python train.py --n_layer=12 --d_model=128 --head_dim=32 --d_mlp=512 --init="normal" --lr=0.00792 --beta1=0.95 --warmup_steps=200 --steps=3180 --dataset="wikipedia_en"
Each number is 128 + 24 x the weight over its row's rms, rounded and kept within 0 to 255. Layers, rows and columns count from 0. The size above them is the row's rms in percent of the matrix's.

# layer 9 attention output (transposed), 128x128, rms 0.194, rows 31, columns 0-127
size [ 84]
[[141 115 140 104 135 193 157 158 115 127 152 115 133 150 115 127 152 134 129 133 138 126 136 102  96 146 125 112 133 151 127  99 140  85 126 118 132 143 125 148 115 105 135 115 135  94 152 177 148 160 137 127 153 111  81 134 135 112 135 111 129 104 118 121  54 117 109 121 109  86 121 118 128  91 130 132  73 117 109  74 142 119 142 141 159 148 143 129 175 115  91 150 123 131 152 119 128 152 115 125 155  98 174 113 102 133 166 145 187 100 101 142 148 161 101 153  96 117 118  77 103 151 163 161 149 150 124 130]]
# layer 9 attention query, 128x128, rms 0.201, rows 32-43, columns 0-127
size [ 83  96  86  87  94  92  91 101  92  83  93  89]
[[124 113 165 117  97 108 130  93 106  97 135  79 156 120 121 145 116 114 151 108 138 147 161 133 155 129  98 122  70 104 147 104 182  77 115 112 120 164 203 121 151 123 132 134 110 117 103 127 120 114 135 110  98 113 171 126  95 103 152 126 103  84 156  95 150 103  99 143 140 117 147 128 122  95 128 111 162 130  96 118 140  98 136 115 132 127 115  99 123 162  67 125 115 153 163 121 137 140 132 112 138 131 142 107 128 119 109  93 102 147  99 122 148 150  78 131 155 166  80 124 134 102 151 116 135 135 130 119]
 [110 114 134 169 121 182 136  92 132 151 130 152 130 119 109 141 107 125  95  95 136 194 178 159 150 117 109 123 116 145 158 141 133 132 135 121 146 160 133 153 129 140 112 143 131 143 173 132 140 154 140 138 107 132 141  87 115 112 142 133  69 144 134 142 134 113  85 134 131 134 135 142 150 134 146 148 170 131 101 100 118 125 166 118 134 146 125  83  92 121 165 150  94 123 136 118 105 130 115  49 165 124 139  92  99  80 128 129  87 124  96 155 146 137 115 111 140 144 111 168 157  86 139 133 120 126 125  92]
 [119  99 158 133 102 136 108  96  93 130  99 158 142 146 158 112 133  82 151 127 109 109 121 102 146 140 126 113 153  80 127 162 154  82 104 135 111 123 147  85 121 132 153 179 138  99  81 185 117  69 119  97 125 175 133 106 113  85 131 106 153  73 122 123 141 156 128 146 114 125 126 117 143  96 122 129 153  95 131  85 102 108 138 143 128 106 139 109  93 139 133 136 132 128 123 154 123 122 147 105 152 170 142 133 127 129 116 115 149 167  96 102 120 154 129 130 120 137 148  83 123 152 137 105 159 105 153  86]
 [111 138 158 107 127 118 128 133 140 128  98 142  91 159 155  91 143  93 122 139 160  35 112 110 116 133 136 180 179 112 111 139 120  95 147 131 116 113 126 104 132 152 127 118 124 108 132 154 129 102 111 127 147 149 130 149 125  82  94 198 141 143  90 140 133 149 165 130 103 132 102 105 124 120  95 124 155  82 126 126 112 129 147 128 119  95 145 101 131 113 161 103  81 129 112 124 105 129 134 138  94 147 187 170  98 118 163 119 116 160 143 125 130  97 156 136 109 133 117 107 102 138 129 115 126 109 154 152]
 [121 105 109 125  85 147 148 109 108 110 106 126 132  80 152 124 162 140 120 158 104 101  96 134 135 133 109  85 103 123 123 170 174  98 125 130 153 116 108 112 112 136 119 142 151 135 158 153 119 134  78 112 148 143  71 125 131 119 122 105 167 130 130 102 174 164 128 131 105 107  87 127 126 150 104 120 126 127 149 158 131 123 117 190 158 129 134 121  93 171 134 162 111 174 124  90 113  83 127 157 148 180 134 122 118 110 122 141 103 143 165 167 155 129 174 113 117 110 163 147 131 117 155 149 147 124 149 127]
 [139 177  99 148 140 110 134 154 140 153 132 155  94 184  96 151 147 114 113 113 138 125 113 141 155 133 149 132 124 131 142 139  94 148  77 171 115  72  95 126 136 127 137  75 130 132 144 132 182 107 135 172 164 110 133 152 119 155 110 140 165 127  96 102 172 102 133 153 114 117 162 134 128 134 150 145 146 110  82 149 117  81 127 123 127 146 142 117  92 113 109 137 139 136  94 100 120  99 132 122 122 115 132  86 158 115 135 174 149 139  78 109 152 108 152  98 108 138 138 124 109 123 137  79 110 127 149 157]
 [144 152 104 156 180 137  93 125 145 169 130 100 138 115 137 133  92 139 121 106 109 137 130 149 114 113 135 135 163 134 161 158 143 146 144 132 100 122 147 138 130 128 160 115 152 140 110  67  96 146 120 141 130 101  94 119 116 132 115 136 169 158 129 119 113 131 116 135 136 106 170 135  99  80 143  85 140 101 153 158 110 142 120 122 108 123  70 176 131 150 109 140 116  85 148 117 122 109  74 130 129 129  57 131 120 131 119 179 121 143  88 109 174 138  87 164 122 116 117 122 178 123 112 126 123 136 157 135]
 [108 138 134 152 124 129 155  94 184 143  69 191 160 123 100 126 110 132 158 139 120 109  82 121 109 128 143 121 159 109  98 132 132  77 107 120 141 119 106 128 126 142 127 155 139 129 102 138 153 136 150 154 166 123 117 133 105 136 111 141 114 107  81 138 121 102 159  92 114 140 159 155 144 211 101 118 147 154 106 140 111 124 133 159 141 152 163 100 107 143 147 139 128 164 131 138 141 132 121 141 142 159 155 110 105 116 142 164 110 155 128 124 109 151 154 153  95 130 123 105 123 182 130 152 158  74 119 133]
 [173 121 138 166 142 137 149 129 133 112 111 167 107 108 110  95 120 159 112 103  54 166 109 133 104 174 119 116 177 129  93 135 126 156 134 109 157 148 118 153 109 104 130 123 135  95 113 123 141 112 119 161 151 119 142 148 110 112 113 132 142 109 133 127 118 157 124 124 112 125 155 117 150 111 129 136 106 162 122 178 125 136 130 169 124 162 108 154 104 160 150 151 103 145 141  95 157 106 126 130 131 114 159  99  94  95  97 175 169 121  84 152 166 143 159 139 121 116  96 146  59 114 118 133 131 159 140 136]
 [166  77 124 132 129 150 141 171 101 148 146 150  99 104 164  94  99  94  82 123  78 111 194 115 100 141 119 113 125 121 106 148 168 151 141 100 133 131  75 110  87 123 124 175 114 109 143 189 124 103 136 147 158 134 113 156 122 121 135 124 130 141 140 124 145 130 112  93 181 135 142 136 129  98  99 157 135 128 140 146 108 164 145 145 150 100 120 160 149 129 111 120 144 132 159 144  98  92 169 148 104 125 143 109 112 136 118 116 117 144 162 137 116 114 111 107 106 123 163 162 146 151 148 148 125  93 111 125]
 [143 146 125 171 161 144 114  79 137 161 144  97 133 124 165 105 121 153 143 151 164 127 117 108 102 116 139 120 127 106 123 150 119 134 140  84 143 118 117 162 148 110 168 158 135 139 173 147 109 131 123 145 133  85 121 127 174 151 137 114  97 119 147  95 121 108 131 118 156  82 116 125 142 143 151  99 155 183 131 108 103 174 101 105 126 132 161 121 171 141 158 168 147 133 157 175 119 127 144 106 151 130 124  80  73 117 103 149 166  95 121 145 133 106 156 126 128 131 120  90 142 138 155 157 101 128  98 115]
 [130  95 181  97 130 131 152 144 122 125 164 117 101 149 111 100 130 110 166  91  74 143 184 115 136 136 111 102  68 107 115 131 159 119 125 111 210 125 172 120 142 130 144 133 124  97 114 160 132 114 112 134  79 112 140 148 119 153 141 137 128 131 111 124 107 146 120 147 136  88 146 121 125 100  77 138 153 110 131 123 136 172 126  78 102 115 119 144 107 147  91 130 138 139 165 148  76 126 133 155 142  91 137 106 120 128 159 119 167 125 132 124 145 117  78 164 117 144 152 153 134 124 122 131 121 124 131 135]]
# layer 9 attention key, 128x128, rms 0.204, rows 32-43, columns 0-127
size [ 84  88  83  92  96  91  88  95  87  85  91  88]
[[149 155 139 168 150 101 122 159 150 136 118 109 139 125 114 138 155 119 151 121 114 100 145  97 125 123 102 150 158 128 161 159 145 112 142  81 137 180 138 163 130 109 145 113  96 138 146  85 165 116 129 110 170 166 138 125 183 119 166 143 169  89 120 144 163 177 122 117 106 155 122 116 101 122 119 149 152  88 148 141 118 139 126 124 120  84 110 138 149 149  97 125 121 124  90  98 102 165 125 119 110 109 121 112  86 132 187 130  88 120 136 110 164 122 153 138 119 112  82 122 134 160 150 113 141 149 166 136]
 [129 123 161 117 112 133 121  84 138 157  95 115 119 125 115 136  99 140  85  76 131 147 101 109 154 130 131 131 151 126 132 143 188 164 122  89  99 170  93 121 116 162 123 139 136 115 148 113  90 139  90 147 127 163 125  80 111 110  78 124  95  93 139 127 126 176 110 143 144 115 114 127 111 113 117 158 152 115 108 109 167 134 147 141 152 179 150  91 124  92 176 103 105 130 133 115 118 117 120 142 139 115 152 116 119  99 141  94 120 165 100 100 160 143 125 107 148  96 118 118 106  99 109  95 104 119 133 176]
 [132 115 168 118 162 133 124 107 187 173 127 167 121 163  97 142 124 112 144 151 104  68 123  80 129 115  86 125 134 110 149 158 110 118 117  75 140 100 117 106 116  92 125 135 132  95 130 136 122 109 134 124 110 172 141 127 148 132 121 133 166  78 130 163 149 124 161 139  94 118 144 127 101  99 149  89 144 123 113  79 113 136 141 162 154 122  74 116 115 166 155 142 107 132 136  90 130 110 102 145 136 141 139 125 121 128 175 105 130 129 170  92 117 160 104 138 142 111 135  99 122 125 127 149 151  92 154 115]
 [146  83 163 121 151 170 149 135 148 145 106 134  94 174 138 111 114  79  98 121 107 151 119 117 118 133 125 106 118 107 133 167  83 105 110 133 150 102 122 107 123 158 142 143 145  82 146 150 141 137 166 131 148 133 111 118  70  83 116 161 129 125 114 129 138 107 170 150 134 124 130  89 156 153 103  82 152 155 101 117 116  74  82 126 144 162 126 150 120 144  95 127 118 145 130 103 128 141 155 121 124 126 176 145 128 123 130 135 144 146 152 146 103 147  84  81 140 163 157 108 103 164 161 117 148 132 116 122]
 [156 136 106 137 148 128 163 133 115 141 138 105 140  99 142 127 132 152 103 118  80 148 113 138 120 107 110 142 120 126  86 112 144  89 140 110 134 108  98 109 128 157 146 114 131 124 130 147 151 113 112 130 102 120 122 156 131 139 120 130 135 146 148 169 143 105 111 121 116 109 102 170 158 149 104 107 150 177 177 164 144 111  94 179 133 100  92 150  64  78 151 152 161 147 119 130  83 137 118 188 152 161 128 114 141 134 146 106 109 151 149 110 114 154 119 134 147 130 165 115 117  97 124 183 127  98 181 118]
 [113 150 116 134 109 130 141 114 107 130 107 118 137 119 132 134 142 104 134 131 152 104 127 200 137 177  93 128 155  94 153 167 114 136 109 110 190 103 120 152 124 169 139 133 143 140 133 153 160 128 146 143 166 176 127 155 134 154 132 148 121 107  90 105 194 132  87 149 138  85 143 146 100 163  95  99 101  79 103 126 129 117 128 125  95 136 161 131 125 112  76 152  88 110 124 127 149 118 140 153 125 145 135 145 168 155 112 152 162  95 136 116 167 100 117 137 131 150 102 136 128 140 140 119 110 142 140 105]
 [146 159 138  76 129 139 107 122 125 129 123 122 121 118 129 131 160 117 122 143 174 134 154 131 120 120 120 190 148  77 153  99 101 125 158 114 127 154 152 134 188 166 124 125 140 131  99 139  87 114 159 161 146  99  95 136 163 105 113 137 138 184 147 105 113 156 132 121 155 117 147 153  87 168 162 130 135 113 120 160 155 168 129 118 110 104 139 123 125 105 102 123 118 140 119 105 128  90 134 114 166 111  94 109 145 151 139 139 118 155  88  85 144 149 115 151  69 153  93 107 143 148 147 103 102 120 145 121]
 [139 147 126 143 128 137 119 134 144 104 125 154 135 147 115 136 119 143 145 109  90 147 123 151 154 140  99 149 143 110 111 167 167  85 158 144 126 119 103 142  97 147 156 159 115  99 103 129 136 135 190  83 163 124 138 188 112 120 116 126 141 106 162 144 138 110 169 140 133 109 140 135  93 147  83 148 126 101 145 109 106  85  81 194 110 131 132 139 178  90  94 141 138 107 105 120  90 127 113 115 161 163 157 117  78 125 144 130 128 135 166 127 119 127 134 118 119 131 163 101 119 150 124 139 148 108 106  83]
 [115 120 168 137 117 121  85 108 153 112 107 133 115 143 110 110 125 147 139 105 124 145 109 110 164 127 154 126 149 158  93 128 136 110 114 116  75 144 125 131 136 154  99 129 145  98 126 134 157  90 118 113 140 141 104 115  51 107 124 117 131 140 182 110 130 151 140 137 137  80 130 152 138 140 114 124 124 173 126  82 182  97 124 187 120 119 118 105 112 130 167 150 146 119 123 141 127 136 113 158 106 116 140 102 148 139  50 147 149 146 130 143  99 135 122 148 154 149 159 125 107  78 124 145 142  71 123 129]
 [141 126 143 109 157 151 111 138 126 137 140 133 106 124 115 129 120 149 135 129 101 110 150  88 160 118 134 125 140 117 137 143 129 137  95  87 117 117 130  83 128 143 132 121 113  91 143 115 173  80 165 108 147 135 152 137 132 147 108  96 151 132 176 123 152 120 102  71 126 101 156 134 158 124 122 144 157 122 186 174 103  93 158 148 163  80 133 143 127 129 137 139 118 135 131 184  93 157 102 105 167 135 135 103  89 115 133 141 110 133 137 144  87 113 128 159 142 120 171  84 161 109 148  91 137 149 180 118]
 [112 101 145 125 117 161 159 105 109 126 142 157 121  84 151 128 104 180 113 137 165 107 144 116 153 117 167 108 125 118 110  62 194 158 150 167 145 113 122 143 134 130 101  95 161 131 106 150 119 121  97  92 135 135 138 104 118 128 112 102 121 137 134 126 100 155 114 125 138 172  98 124 117 101 157 134  94 152 147  83 117 210 127 138 121 110 151 120 133 115 150 127 145 169 107 143 114 100 167 145 129 137 133 136 137  96 123 125 138 123 149 146 131 130 124  99 104 123 105 141 116 120 157 204 123 108 126 114]
 [ 97 115 202 134 171 167 161 139 105  81 136 151 109 139 100 120 153 151 130 137 141 108 146  93 208 113 132 111 115 140 133 123 116 122 126 112 131 103 157 115 149 116 121 113 140 109 180 120 141 144 127 114 152 161 132 119 132 116 149  89 104 153 118 138 151 142  83  89 114 166 101 109 148 130 109 118 161 149 139 105 120 131 150 152 121 110 137 135 107 156 141 149 133 130 113 124 110 112 129  85 121  76 102 118 166 147 126 137 131 125 119 128 112 105 119 180 175 154 144 146 170 163 147 144 176 133 122 125]]